python train.py --num_attention_heads=6 --norm="rmsnorm" --norm_eps=1e-06 --positions="rope" --bias="none" --init="normal" --learning_rate=0.00151 --beta1=0.9 --warmup_steps=258 --max_seq_len=1024
Each number is 128 + 24 x the weight over its row's rms, rounded and kept within 0 to 255. Layers, rows and columns count from 0. Numbers have three digits each. The size before them is the row's rms in percent of the matrix's.

# layer 2 MLP up, 1536x384, rms 0.0515, rows 698-734, columns 192-383
101:113118122139122124124164139139150133098098129162139153144141171141123130133118131169171139140095123156124104128111143143137102145104212114119101148109097158092121120116142099122131191119136142119137149175089079130112116115189174126162166122180109116152129116115148140148105123159168102126159159127118117185118124083174130137125156114127143103132157084113126130124136105152124124123185143100164112115169126134102111141139098121131123095131112126140153100077153137076125113144117117102131162132139101140115134120105158116117118140140117105140082134158104107117072143097088132136
110:091101120151165165140103135097093110134105154095108106120135160122119122123109124143122125161113098137167122119111145088056142166108145116123111120157125180102130096174143099110140143120123150107096124134108086104107105153115121122165147138131182157116145129104092123104177151096100119152121135162135116135173172136167094176095143154122147085097157143138147101121157074106125136104158150130147124115120106145113116144132112167187099120170122161109131110117134115068145152099106131171114097142162129139112160125109157152158147144128099148163107162135121119105122157108135063113
103:076123087168141133127121178084118142096160117087136151129142164117102179145118117130089120177164144128134112100140145098117134168149131101122122108152133126082165153141116121138148150114116129138083157156139091081113101137154143139126152151162120153107098107125106150099132111126122106130110174093151131115080145131141119136120131139149131120135136114151133111111126152100136133149128180109124092108070132112133096114108115119139129124178166162134103129150161163102157143133124134152137127133133129136144160151113177154112175142134121087125154133123121146083109124159120084118
099:118118097152180140165099108132156141087100111109123125149145142133162125133116131111115094094124121110108124061117122137149151156102178084104160166138115135090102109116133130112115097090138177116126117109117139132131093167126134198127100093136142136127127099095086116130135127085151125135116127141162162094104181122132141116149157147079170116140127175118164149106137113127149168104144145079127129123115119108101108113155142120131087119153122131131106145110150103101108127087128155094161132147158135120119141083087144171153131129147134145100158094157130125122162191131143099061
097:138141130174079077148117137132126116146128138157153138150127118140146116106094116125152139089146146140085139095093102159105191100077132135123120129139143114119099137088169093171201138133095151147195166093107120129165142110106133099139125088091127129127105147128156167101157118093158112155136147084122166143098137118130123133108124081150138135099107157088090176128115155112158213113091111113139131162129124157159113118164105142147136098099160149110138165135142087174166096104172131097136145133150118148104128118125105146126128160108134093112125127143115151110150153138146145133
102:157127062165144124152141151115139144120121130124108146107177107157104138124105158155125134159128185105116112122117167147165143148110123107167124112150127093145179133111120117102146143087094159123152116129126160117154152102142186090113129170127116120115117097082125115107132097089152120128119159137110125139100156120139132107156132158096101110159100183095148121126148098106160162125130155125086148108147147117115138133135135150141142130151135112098154129105128081108141131113129125181182100139130121162098187143119126133145117129163121115113169109150107139109084125119158094084
096:109099134140176128128120134145142135122086130162132136107121099110163119176184078162138129141122135147122119149143161106119122170124151137122121166133156156104125102159093115162163140136084108114085135115124134147189087107102122098145101118088156183150124163155152136086120101098106114163137126132141146097091122129113135147118147114115137138123106125111091127153152157158176104169114128106098094126125126131123123173119114170165122109127186112107154071105142147127113083153141122155148131128164116183153099077109164138133169133109123094132137168110130112116111139113125113072
108:147111141154170121164135088175129165118095128153099100135109144151115149163121152111149133133144114131136116142167120115116134112178100121155134122169114147140160109143146137123117159154137114101143141132065128108081108141140120164086131071116096113138084148136091115150132127123158172150137162104160166141098094130148105145150152083125155122146105131098133180115125132124135122093109170087095130123139108152119141145166082113129096107106150150147143117105126143084122111086116129097124163143149097163108140132146143108141146115151111140100122117119118122075134138109100137104
096:125134122115138193131113164107114143157103128126113160103081125151124131137121122141112150132122113137156167130106195151115092150125122083113114160089144102152136096159090039108170105073158142145089149152117129131111101080090161099117134175110136133152138136142094133095105134092170120175130108118146113106166143108135107151082138142105113115135165098104152147134156142146149145085140108127139139122095148122131144126117098124084126113116103156183124090128167100120150129122171141160139105150106131119077126130126132100146124130150096083153068162132130124134100165114157102116
102:129120098152119146129091151107114124124136147115119148153087123122105145118091137122151138131102153135117140100170138122115190119113139134140134158143138104154157150161109147143084152163107143119113101125125101125130113106156112119173186110156116143085139138100147130105131150163082151120141080100116161136136116094131108109120128083141171120124155132139123149098145125175129087097133154127121140126110125156110150122120136156152119084126148142078114140148125139121097130121106114143159172147152116150106130186097120106144137095129122139132132081135134113149110151079126095142
100:157112108164068130163108153118115117103078116123118095124129120159192126131138165141088124144145121105119157133151116120121116144129149091144090106155104156107129139107125106106129131125175185135167128104125138132166147118095116125131079119122115131141114134097119166137127114151142104097114166138135173132111157104132105080139136172084129122123152092109111121137153137137184091149088162141127116157105110127133097173120121130137106102156115114112117127131127148139142130129126116124146147115131108127072138125145114117136120128101143124140137142152155127102137099122114133158
098:110105116144123106172117183102104176147087107137121114139157190138090152139155128106108126170141165122128113092126146160169154156127086103068137148146179123139124166141140126113115127102087114099123082136138083135155109131102125131133104080144108107154130122136119157121124070179155105129106142134121166150125100107106098108105151114137181133124147126101127143112107116109157107042135153129160149126145097105155097110133136132127131123116152129140107137120140141118085154134144092094116120125139151155142095090137120087095132145159144123109134163138137110124147159129179109163
095:122153132168128131143143176113147113138147130113122122122117137116138165161151154117140098130143150117121125116159119115110138124146110102145119135179156175094101092133126126124151167102125078110110121127151095137121127134120120118150093149140126135141089145120104133142109130099100113130146199123122173081099149145155156139145165138119124124139162163124134098141105161126159107131119124117129108135104146127131140150134104093141102073133135158174153137117126136138145148112110103128123162160184126143144129129160111051093130165135100147148098123139082144109102134114122078139
098:133206136103151139112080091176105136109133101105102159127161095113132134133138118131159087113112125148147141126096140112124116153105134107128091106147170121129165113097135144117168106125119119098117141141111130115084080147129171146110126101135109125160125141137154166125107085115137107155169123073114119129131107135114085136144120139143141101150104137106174167106111146140142182119139113110096115143133182115072161173145117124103122115112119119114135109110146146157097177130120107165099126093156103128083152126136109136187170142146044081078137119119084130149091126144116083133
099:143155203157173171142139155106097123129123101130102152093100134112156108158099113123116123189133143100085109113138144119169154151103140113145134119183117108124091170111141117161135114140109139087137149110121096115129162123119124142130156167132136135114128158114147134119127090097190170095137137090137185107086131125145137088128124117122177135105191070114131116147114106138113187157122147109116153124192090118149089115122101141118159097135157117130119122105121151124120132163073099144158164113132120166137117080146128157164135098137102132123125108129121109115155119102192135112
101:165107122168141164129130169121171141145139114148124170147137086114146176133160109123136172097156128158145108119062141130087116144162137122134115128119148101132084104147106137123133066120140101109118112143140089128167166131118134115145093104131125134129088139183077142122119126115157064156121195120159157093189132117137111107106096133103179146140146111078114152149154108139132104089143126144100121090136140108136136123124148156191123132137148117094110143116122122145164116146122116126154128125152110154140142087143141150135134147148121156148133146116117136098145117122094115097
105:108158100116114100146102098062138130120117114110107141131192138144096111155171159145109157137130161138135102134180121145147129151144099059151134113140142094104116137101127176112143089069127086107086125114114113122105115152081107133110144117120146178116057064148088113157083164160155098103111098138108154118149131155126120125126107119142141130143150095141106106116152138084141172086092132121096140133109159123133100141123117142129114125151116133146140146110142110151108160145074097117132153142107110097152101148130135134070161094124130093100153096144114141117107119092123099107
106:125202117165175142154095122137133123112150129106114140114114139143134137114125137133114116100112225127125113120111161100108125139088129060141136087140068128108118095100095109104140132109105156123112128106127127073137113153108162181121105165160142122132120128171117142104083133154152134155148139090124140108132108132161104069166153172117145087106125151095171148131142153122145145144112137136117151103162154160086133150142158135131142114169165144112071118124121117173088135112120122072181126149152103173111143142115169156127156134158081147142141125126113075134123127132142104097
098:116067135143167129139135158124101164127120109106088113106120132128092181136109155103124110164134099117150119147143115116101155141192153090127104135135134190148167072138136179134149105138125108108112122129102111109139119127121119146142156078121129165125088174156083118172126128141167102112173092128140146117118122143134150102149136146127147113159097135113125117177125115114156117113164110093113132144113161166144098128166066148141103129151170123149108140108128058106126131133089121092139141139136149146089149115142115134203144098132107109101114110110106136113133131149083143139
095:115117116157137114161114161124123119119137106090113139131163121107125119169089194095090136180128180155144160120130128109095098151162125119119128113140137119109107131132153110154132096092085156098171149140113113113146112093106167108121097146154131149194103135112082166151119122144138135132127134148114191130134131119160090100132140151101197125099165092082091130145111124134149138087147135105101126169140104115164125151149122107118120116104150100135114164155141146096139133080116063124081140106145120133152149095145100069146127129098159093099130146133117131162130140125143120151
095:116147152113135149135112077122111150098103116116096147156099149084124121162146111140118062102098164117095086121119113140108128131065155178141138074134111116124135124108148121101149096095123138111135136126114133151174132107112126171150093125123130103118099107114138128129177125108142153107131105152107147166116095109162090086143138130106133111114183186109129144153134139162123093148116158092123157124127136150116104131150111111085121130147162140157100167129138111167114118156105139114173153164143142145130145107138149081073129135122112108094117147104114114143128138088144124093
103:133137089115174114122106113110105124146159153142099151173100142115138123114095150124123123158117137119125069146110123134109130094112115118091182130149076159182121098109081098121135133129110161099110139162117136101169138139089147153116118106151163122148135113093143116118100141137128115133115136145155133106161128164123110126159140154093115125089119103117166104114141115159124098158128170138144157122101142128132146129119145124146111111161119140109121129116127103143155143136098112115138119116127095136107118125079126156126169114127108152175118108101089160142120102162143135096
105:104074145132144127119134121109132154122157125147164176116099122113091184153121135128124127102109168106115127131162124121096105120121111131139130118128150137113127104138125174125114112130158098127138105122116081136106136123104127142136157148127103130136134187090086156146124119111098093137137171095112125159112108169130117123118115087171142078098133123190182127134129144129157126125106121101108049114079107113148116166137103165110115133146133132117150118138143126160152111152116092140136172113114096108100137112132136113134126154128105129058089087135123157097100130137157125139
103:126123140131130171112144108129129167131134112123115120129098106134123157113131101138136141112119143128169147093122111141098131128104111140117112124165125127135159108104124130114145167117167147137176104100133111104156135134095139126163144125135131118136123153160077127158171128097113123138174188109171151132147122100086145138120113145127091127124116108152111136127110180108164110121165128097142116108141166093133126159155119121146148108117127175116127106157181089133140147147140127130146163118128108127109154146111108128123151094121077117127155096143094167182120133119112150119
099:091127167118110147154122108115094149123084115119157153109164105149106130138146134122114094140145110150074136124146107129149157115134153106162169128094115162096097130112128128164129151123105097108155189110124112133162160130095133090154115145131144138171098161117123105158112119124117120142137093143108123107121099191126136096149137122113124109114105095115116143130131103147125147123118155122134148151112149145109118131152117136087100124125110081124115088158117169104105138139118095110148137150174164098127077104126139172086165123116070103168131115140160131088165114115189124072
104:092163130133077109136054110158093127110112105115172110131116165124153125185128148090160128148148113111145110117111084106135147135121139105101122134149108161124154139142086155123134147122129112148089138096115090141136180144154124102125138111147159131120142149133130174117094135090128154161132107078140169085091130102155123126113119097166142120125112067101106120143181090210135119143094119114127112117140113142121106118148124131147121112145137123126079107151132140107105144124094097147109164123122139121165164122145093126137100138091104117047139096147089132108144110165131097136
099:176096084122140110114138103118107150124130089121124082127157099173112139158127099120130153143133149134141119099108193110115126094117142103149158067147113135069143105094110132105171137092159119104165137111138127136126104107108119137132111102144117128126164103108170128158101111109114089137135107161133152130108157120104123129133140088126163097109124130115136132106140101113132133132128146127060090131141168139163119123138111122151125117143137112141098116149137096087092115100140103128139125148113073072158136114100132114131148153144135143105120150152142181083142124120171124141
099:142161105110175146139125153166121152131066090116132133149116167189126161109147104170140145134156120140149140133140129132116088084117147098114133130127120132107106106120114106120126087128131116150145096124115115109149151147100125121123123119124125156169136086147102141130124102124165135128130099102150142143123100146167108147081093118143138104096106137124163146136096126152123125105123130123102130124130116109140097166180130109119087102128169124147119097108130109102126127131112131123165114167156121177102089161106100131161148137093120109076134108126141142068102103123139132140
112:134067123114138110172156152126132194099127100122153121115103155133090098101090128140131146144122128141154126125172141102147133111168116116140125130152136134116127113114125097126130173176130133131128115111107130098153113159129093145131146125105096128136149150104160153106166119113125105153115072140110150114156103106116127090123144089139131148122109115105138124150101178112128098127158115101114105134120132134107120125142090141183085117108139125105165162104160084162122132131123131110137091153138121152139150147106169151117129112122068062100106084174094094124155143137118119082
106:128087119143100152133139142082085153107111135140162148115133100137111116162131157165125137158135085121149151057136151090152141102140132091070166130136149114151157117130143128113146126137112103117120133090106128120148142148147125123129096150161123155139117131141086160113119115129133143141120159112095118133128171139081137121129120164126143134137081167149150099113091070092135106117120074120132134088143150150061100137121094118135137109168117109140122132052149070138169158111153144102098091113117120140117114074160139147137125100098088098151140152119113104139113128072114096139
098:105140124168146153169124160109137131116125152096117114088160127121080214092150138167116161121133135140155096101154150074162121136153082116106122103145142140131115122128124128156110130129127142068123097143112118152116118133090161168109129115116100147148182125105100130096093146083112139144162139133106148119123131128153137119139110119143158133089147117122121135121151135076121122099137168071176098136165143127114119125124132146098139100129163128073131093124115127140130137130073095173108140112139134147095124116129116111133194136127100118114118120124093113154117133096111130122
104:160094111104143125107103134146151169127115128140110128091149123140145122187106125162074141145114093100175121069108099154160125120122144108122160098154137119127124137100144129135152074105148147087106097127123140117152170117157110106133174157144135177104081109130097101107107153113181092151125097110088128183130116127108129135127157143172115125100103154111185140131121140132140147099141101081131186103140097132146132117132125130125117118154144133109118154121156114130141126126139086139103097146125121132132120139090122159166157103113105140125149185117142123097102146142143111105
104:131124127130155123151151127156139139118111124139143162140151135148143142136125148128107146124115108125116093130146147139106145148108171140148118116097177088144137122106132147137141136066116123107105174118110087142139185138153138064102079132141082172141110121090117149098111109078081147163115130129171158118064180139105110150167188136165127137147094154070144152144147133087134102127107162113097140114128135134115144154135125139141145120155121099105123119142140153119126084112127117138113115103130138116102121105166168101151178130118135117149150123108100150116108190112133145130
094:143093156188131155105122099139134143081164120131162133118143130144145123099129113147147135114167090098166151129166113134138115144112118086109108139163119132156149144168091082122118100151110079093132065099127115107116117158119107150133132112142107129123141107147108124139128133098106097149135185130114117110146156150160137087146145119149123087126149094112128133125134175139111192098173117070130077115095117126089126126153145142138128114133122160141133153120136149087090138081111128159138164124122106078112168152136137139112150161147136133121150132098132119101162153055102117089
096:122103099122131134127106149136097148081114104154116142149128123159128136159126142145160119168111130092126077130127129127112149088172118123159134071083132144141130117095123123128139125130163125144146176085105129113097166123112143162126128142146110114118126134113160133127122119142109121135197186137128163110107146133111112096168118152125166090118101138113104141146110085126093125138094129107119116164097143136121141125123119144150106131128137111154101121144128116104159140084069111171114095079138094129118110096087164167135136155164129113129155144157063109177168142139146120121
114:151126151133132170146112112105168136124088117135103119119123177135093118129099143165111114129118132135133102096117139088113112127140115095105114060139124171142151143142119116127133103104168104101083155171126092113136180137086132150080114156150108128152128107128153148125129146131124117095149129104118156127126161159121096091082131120126094095108157127135139130141141125140116146103118121117071120143113110157107072111140104142133122090166178161116105148072129133125114119135133144132126135197131147089072109141139148087129182140103139079078101116163122093097124159109150119144
098:130126147152131147112106133103125118107104099159137085114166119192139149110161157155085090143145132119123130129083117097116114081143136122174166095090140124139133154154161136139121096157128103113092138129148100131157133164108130130098167101134169133101141131168110121139087156113155090130103116105147104139108139114119128146119118115140186116150146118096129176107122155151122121130087150112152136119146109148135124153140122124125075120099131114125129121087139161133122141095112118113138165111146120124118118126117106119146128088112123118159133088125068151170104136155152147119
# layer 2 MLP down (transposed), 1536x384, rms 0.0494, rows 698-733, columns 192-383
095:145121115138117101121126112117102124116131113133144152109091131160128139123113106122076118123142102115163107135089163155079124118165103138150145135138099134130095144166141136125158161112137106176113121164131145130128145143139120117122145097083106174129091141153148140141120114117132133091094132136143113153160102130124133140119108143113094116128118120200160095087130084121147134116121112133104178127109101135123107107111160147147122155134135140119139115161060153172145118097071103117159170150103107084083145171197152132107131132119160112159131144161137135093177163114156117123
108:160134148101124117145172125145154140133167143108146093124106125156126139135128139100125161125142178129101112165134124119163154137113118090156120103115128091082142124083070123121097093118056140132146166148129103153121141133158100122159126138098089120109109140149101153112160107099126179144125194146076129133142127203090113178122106138132133128135111187132125133132133097110127184142124096167096128135097086141105105112122155136133130118137141127117130128174108064185108119133129115157132148127118137115143091130145134132084125148111125149161126102110105112128131154075133132129
099:087135135129123105133181162135120143094120134113122136108121118076129157143168089154096125090119122175121135153128106115079158104134128149112096117158054151074153113113142130109072149135105173086109182150163107119125115099167158098109122135130095173087130079124121114117139077105136153160118133164098126136113099151099097129108099130143120156140132152093144100123130148126118117106125133110148140149096117173135133150123161122101159184112142137156113129129108109109125168098103143164147104171101099126143139157127131119115162111117121165083154129149149138115114142109082135153
115:145202118121115137122063133142125150126143136116144129125136128143124090136136114093128119102132142190115128143117136143123101123138104134150129108150157110142160105128141137133202154144144164158117145117130114145124133149171119136154104118084118130143124133125133131129115193134122101145120127104124088128192146134124117120117133154139080169104104135100166132114152121111102133164139113131130107129121147091137142121092150126127094213156118129123133150159130044155130148100124134094146102121136110150142089151137136130146121122148116140165146184121146127119120081179135108119
090:145132116113139152120099121126120142105173103157149123134148158107079157139142143139147161124128157133088157155149078099141129156090118161148138113130161146126175136104130121132117125133104168134103118131115135129156146120139176145111145136138135124137155086166089103161145163135116110147119142143173123133137133150122126113187158135114126174161143124144117103152145124102118115162139142155141136104105114113120160132116118141130066096106150141143111135125107147112158130087086156146152100154158119123116129113109103108139129087155099175110159132134117130124118115101108168117
100:150158128156099118113088111110116150138130118156127077123151149102144106117153128121139073120151147127160146104135140127183124167108113137131133142118124080145108127132126120101163129109119168100153117126123096127112114125136110121151125151113099133140079124096152119140136160137130091142108117103140107140111116088131115114164103140143106111154147097100128144100149133136143150127091126096168092158149101149119138151041142119151121215135143137150095132134132054137118111156139160108141093095091084147134127111149124153114151168089127156106110104164090099111140102190143107127
099:127070132092124170138167104146121105104127070156121109161143103130088119124149150139127112108105117186145119107123152120106143099097105124146120148141102142096168110128186179120056120155136130123165094134144143106090184137104075112118124178153099101119119120142092161083110081120104163147143141164097142133082124147157134132127165134152097156150127102074115120146125129126142129041117127150126107107111131142134132139130106128141134212136145141124134123112126083112135086113134106131108112098134122167157164176101152128117101123144130151088109151152107129126161098163133105153
096:138113107116147134110107119160142130127106095132119142153114168157120114133124128099167103116141098129150125166135133159132160136126118090139108100128116115132085158165145124103131153100140130145121115161159138090117123159135113157139184103138143133112111132109093167129155126131119146141149122137108121143114168138142127132123165083139119144120142125163074186135131128166117096167078110131161114125112119115144148103146098157143136123129158156120097134126093132182168091123129119113163154140120140164180116133137149091110138095106141122110105108101149103151078134137103101166
091:149101114093083129139150101113135131094121169164094108161140150129154168134121131136140128151098144130120117095174132143128168113099128142145143128105127126121145129087130178153120111099111093125148115143129065121105135092148084130149094091112115130130135138094117165129125107127121113115145166127135112129097117137105126132134110118179122153128070157143128133116136139183134146162079138099088123117136105168154146130150139118163132083083132121112085124150095170184147158121134086129125144120158154112135086145116106131130133117130141114138152121151137124138140183135121129098
098:115090120110131145162162109128123147117120080153143162113139118162121146119148113143119129123143118140145152107111129130151115157134107131114108103138142132147098138120129112145113124087074147089150123133086153139112149143128137138141089109132135112176087131110112084114176158132142168131164155080129143142090089104136159090114157165090126071119150083136127094142120103072146113155102129108121156093153131150119091152117120116165137181136123112170148143122112094094117191108154140146160111124118112113119126128153135191132145149131135130121101163071148162120143088153133132076
096:138140115154141103163117073112146121117127109099132079093114165118104103123127137122073135124142119133113089122120166131132136152151121090125113138140123160129151141146157126105165154128141148135110061156146127104163095124139099144125105134173147154144127122129137191156145080154122117148116123160143131154072113139109076151127131151113133136096163138088095137105150132138139094182109137089126166122121141137121158165165121141151154187106132130123140135134125054104145102133110154099095077119077093143086155107149109135095155105151116093112144079113111134115151109150147140135
095:157146124176130080116134084139138115095137130132112151144129119117132083101107147122107129100123120128145118162109121142124087073134185102136152123105085130123120138147133150146135136118115134099139117122093127131098139126123154122109134156099115155087143136124153127107158090144127156164145110151110097129114115160133131099138155121113134130138161112133125105129164136155127132223138144102145137113155136154130110098092124146138116185157120092101114113142099088113174117135109092150104158098131117141139118133137132181120116119158120118122165088083096146085148119177134136083
094:113136116156050175141169132150149100133126135116128092113144163110116151120116131093122139133132154154159130163114124113111153123095100142110125114151147125105137135154126133116099134098104115115112117168155137100104113080132119102138084111169110149128124115107123150137157104109109122117118101143082129155112151147195138154139181144088148151115138142133145154091119124099079160175090084118108128091126091114044144106115145118088148152097141109172123138116092122123107142127124152155098126121133149148105109123141180146143118094124106140118155143132105142154126120123136124087
094:158175134073120148135102113115110151119109101095129114118115117144075100149108122107126098136159138104159155142099112126107108083152162171138090133147128142177132135138137108080145144119110126101110162099169133169158131139136128117100128166138093148154108145134156114129085142111118121107108128116158132132153153126147116142130105146123123096129158128071138101164116152125051104087100118172115111139118153135117089188075144123135168142086098094164105082111122093146076150111120157112088091118111135137134122150136131123122129106119135130121109107161114091149121128197103116132
095:139156129162175165169137067137163197099130128157116140170132135164133094089126117156068164069133094144137098122141139128116134125128121152144136116102135133158141150134138117097141126095135129163100146162129187126138155132111146098136119123162101123164122169070114110125112180089115182147138144094126139106145119104139182105123113116134133153167098111153116119098121099113147125109137157130103186082083132099109132079119158139154142136140152144175105139161122145149148139163127135109141166112150091109124100117127142118105124132128176115155083169124127156080090144209120140129
097:138149141107168100136126103128110122096117116179111104158098137136109118122133143144101116149134130138137126131147140129150139139075116137089111121110094124127152134129122126101076164148137161075151134117107152133139103143107090160109125154148117093141141116143148121130145126151097162083139093112126140158038159136167137101143099121162142126141125074173112095147146156111128127149130138105140127135104130101123114113111129116096102231139100131163128139150129039124058133120116135136149109117114123129136116139155120108144112129122147132111114112124109147070138108168116130131
097:109108114152140127143173174094147119165140112134123088156125142155143138110094136089133162127157139111123151137139118113160087116122138136091136130111095136113146160128139112108100139127106193101151108160096131155112111130119127156115148103106131151149154120092167151132171143152177154114088161146150075153118091129119141116112096174146136139126151122088089135122110147133159145121232122091150174147121143119140149107118109139106133127122145115142119153150160145126124126142090116132125092144159128153148088119099079150130181163097083137156132143144118152130125143140159128121
101:135172135152117090195070134135153088113129128113083145161129130153109098108110097101102094074129151165126135115091108123108114204097150153138154103117151121135103108131140184121172169140142096105135127110105138093114137166163116165150117156069116140150113157134151139152131182149129112142118161098135108146165110120112128119105149111146095130129166158142126131158113124133146114125177118102068154105139096127108097126122092122102076144142139118143097094137128076148123117149125179138154155095181122092128115142140162115129152124137140153156127152171136092140114120109112097096
099:124145158086086143109117070087110084104116109112100130138162146114114122156112103119110087078174103136172115150128111135104128146144163136121096159107114130110140121113126149104103121102146118108106115154166140148114087166090154115135120116110110099142070071127137112133155154167140125129137113167123087137133078144091140097155114123118112118129117123071139119146131158123088128126106112150128147131136112159142132118131129150135135126119106129082147095115093155130118168134125163142110164113058142112140103141111144168118126179107093131131090109113180082127110106162107143091
101:128089120140131122132205106142148154129135117106117133129128140121114121117129135147108134069127118174172098131122130144142119105119111134099140144152119150074139121130177152140062113182098117096135085109103125092111138121124079135104128100152137124162142127114131145129118080144138150131132131189121145132038128158152120088101106115172105118115099171104122114122143167146141153174151141104151129133118106125076122069103152154137105245144152112152122110080103065096138154136151128125134134119127136147147123103117122114120134097146138133093128127088087156134137103187143157128
099:121127116149142132122172161133128138154140143168140144081167113136142100085141087172097159125145094143145103137137127137122141108116094119098079103109130142157095139161136123105058110110137109105117128190147156114165137101112058097098155132128106184129108099126127126110072158106107152116123139098107122124141144093131104164106132121108105130112119094140114096128153119129153117136179132171112099147119097155161155096153168091133138136142117138099137137106100158104133132130130100147130142119133147101170100101103146142102113118147179136107154122114107075150117114120143092143
105:121134107130112158113161109096121127110113101148143105138103126142112134115110147115097164089126159116170132137092152108136103128151120146165113130135137106174118099124084104135071132132106129109155147139133120169135127110092113138100145117101123111113100139159135126200150184123114094146136108084149149121139161095138149108122099144143136133142103052126121109099105170106106121111134142135109144137123140114104120153117110139121159196101120120121125103167128103122139125100114141107121114159136115164137113113122076120131174151165131128180100117099129154095127121148151161120
101:100136112115104139139138122102137096128112116125160064101152102129099105138136117111174107124148147124156136119122140150161088109163126189108130123135115151127132182099126145186112119177103135196108106138119152127142111102132100143136142124081100120147109116138103122094159137095123142121121154122138144146104122116132151121089120123125134134111153128121142117106140143104131104130118113164186173132086125136150155172127134150101116155130152130162104145089105109111112164166145129096131085095148145108090132140119161162099062178130129168129085122116134135138115116145123136137
100:121139123104140125121133144165104127147179146155189107128130112149125131185148116132166132205147119150127130142141093114144128125120154138126143169114122127127105144151147164097117116090133129174114142139142075089136135124129120176126145149137157117143133112129143118146133123122149123105131085144154133146135133123113090149106105121115123170088115117142132094092137084116204111144142107147100104146151139153128147111126153146119173118127126096105152121143142166141096084130083099194126146110060153168177111115100090106129136151125125119138099159169174107128161162158131145149
094:093169116152121127173071153109146113110134150155130156139141165112113144126133125135139118138138136162076165140106134073148114151172123118169106126151124151121130141089124090153152173098128129095156100122156146089117173109143142112134127139125150129147114164099138123134115191119115138137140115121151145101157113133095086131122138139130142137141162134123123124127129169104102117129127099140095158115118130133083119117134089108158121150131101195131134138121121073144118107101140145102145103140152088150115127126156110143122130144130160134157086075156157166095127178117147096129
100:131108129141124159172078126107165160122159096147150156143132122089121109113139139135092099113147110095121134130131121122143120128105147123130137107095111127149125122114137095149154114146083121154132089167126164141128137109103092153127099087105127142079149132122106119118154131137121127129113128125140110095092138149149130116105168112118130136143111137097160140127128108108118141115125094138147153130112120106091156142113132148147137241120152149153109126122102011125137110133184138098146173108138071137169126127147108116130144174128111114115117171124118164123109082169126139139
098:113102113107096118076123114105174123115124124152098092111112108110185140102120133122076115104117126110170112159134112119103147121119115102132139141152113164125128098153119118141156154110106104092137081115147166098160126098136111107107141120134134156126110108129093103141143124150100146082092129132124122128121143121148190082125096121142106158104146142085114105148161165168198104152140147115156128137159152146132150124130132111148168089155119122107147133117138170142184132091094105105077159159081155158110097113122141115137124103116170137126147129092097120164139173147116153130
096:106126167120115121114078134123151173126166113115132163139151135140141097150144164135097152105158132105111118146114167114098119123152115137116129119111163097138128168128171087130115083139137135154117084141146095145140051127137082122096135165108155110127161138115159115137097081111109152137145116122173122105144078135151132130157127144097118095118120078119155089118114122113092136126121145137146124142134147145091081133142165141093126167107111117119123134148111094169158127172135130116140161152129141129123148141130129126121091078156136166135150161181106121105090157156108144133
105:097150152109103158116137112158078122088101143175137138113070125101105144149065155121155085163136118107142117145138147122138152147152144104151116160112164134118117121156097090126105132117136115158108179126119138099128121140125134097140135161141142099137109165164134104115131150143111101108145129112113117103145117128164114131166142093118106149133113119107162163138137113100127125138121126201175155100140101143129110140092190136158146089135144166108113170111079182144110140119156128116117168111082115150140158122147120114128121136155153115129193107153156139148146097122100147133
106:120115130135098121148154135115146134140153137160124117134129106184139130116145129123145117153154125136103091143087146157119108114126116173104093116125127162122151135099125116168099173178125110155147130170141128155128138158111097139129176118123111132152115132129121082114156110160134094081108118123108125123115141120148131092144092147089104155091194113130113136122089127120120150120146176152148122120123117113159124072071144106120148111144103145132181133136080162099145103136138186132113094148133168119160119116096096145098127144107119181133108123112186092198149143085145167091
099:145091149116131161093172104178150171122141134147140129132101151155128152122100149098133133142122126083153099119101110104137127153144120132155087128107101123137152137163117119054127125124094132120121139125134068103168158125102140146113096094166094126155121110137116081107111133103085129122109101105096160086088112099148114154105096086076083129152129118113101123118118126139140090150109111129129150113112167106115113126111089147141147129161136071126132144134151159129166076157169144133152097121137116159122120101154163103121073131150156112193139118120142085122101115118111147134
099:155134125144120115103154129119087120128136083090129098128149075110124143090070092123140071123127131129122109104116116134129141145153132157121137118129119125107116145139132141081131112144111136116118139088146133133112105118101151155097144120116117120137184138099177164148150146115104110098108186152141108149131167128134127162185125127118095173160154130090127121101126082108109123134124114124129155181156132116081088185194079118132113142083163118139084111136141126111132125105139127115086125123135129124154112120215123086124130096113100114136105094129103128170131071152124046139
092:154095101110121090135128134137104161163084113103103114115104123118124151153154131147129085152123120097148138097112139135102165112109117136118127110149092178107112151146157137179157159146123159142129121135148126158073065145129108150127176176086134128084096150116101145107125114127116099121127171142107090131108090140152139154099169134128137138099117139118163123122128118164132142154161126144116151099125138130125122135137121091127116145129128149137142119137126140127118153145129143142145151160151135125141144139114156151170112112136131143065119128191089114148111120136092137136
093:131149204114161124134164135106095142162119122132071122144144117103109134174112156088168119149146091116122053102129161156091137131114119131095190102112166107102090154093165144150152124123103152136114132129159100159116132142104143134073100127121116153131159128105139146162151106132132147146142126117148164131115141117105117134120073115142139096138130141086143140150129079125141111128138108148124117148062154137110130143094102119147156116125163143144132134121090117111128156134139109129113089066140144123145127131143161175129117122116117085106086138077112142107180175140132133152
095:128153138094135174122079135122106171124156140107091122133115123107084098115158113154131136136148093123137087116153114178139130148114133108118135143133147106144117121070096126097152135119107128170131158113123146140142123085128126108156158123166119115090106101122143084118102119135125090107123095135133097136130098087113092107153109163120133149154136083088159099136109120119094148126128108159134134118164131091100159208180113132168127193097137156135126135131110059106070136136119117047129114116128134139158158150114154130102140131142140131135105157112098138130142087139138129111
103:119101107138157094121094160122120137165071159106125140152101121161093141153138154128151127155143118103122132148129142095071157143174112142115134110123109133113136095143104155119128116122177115146109118150160125128195093135101109124120094131120160159127092140129164100101145103099106151135134182118108116145136121134121152157078142115083096086133155093145096109160097085166144134121165144108137143112124118089150052154130138130148190152166157121153116129128101105126104168115134134136135131181097129082114100152141112112117097113111115104140104149141100120119125134133103129159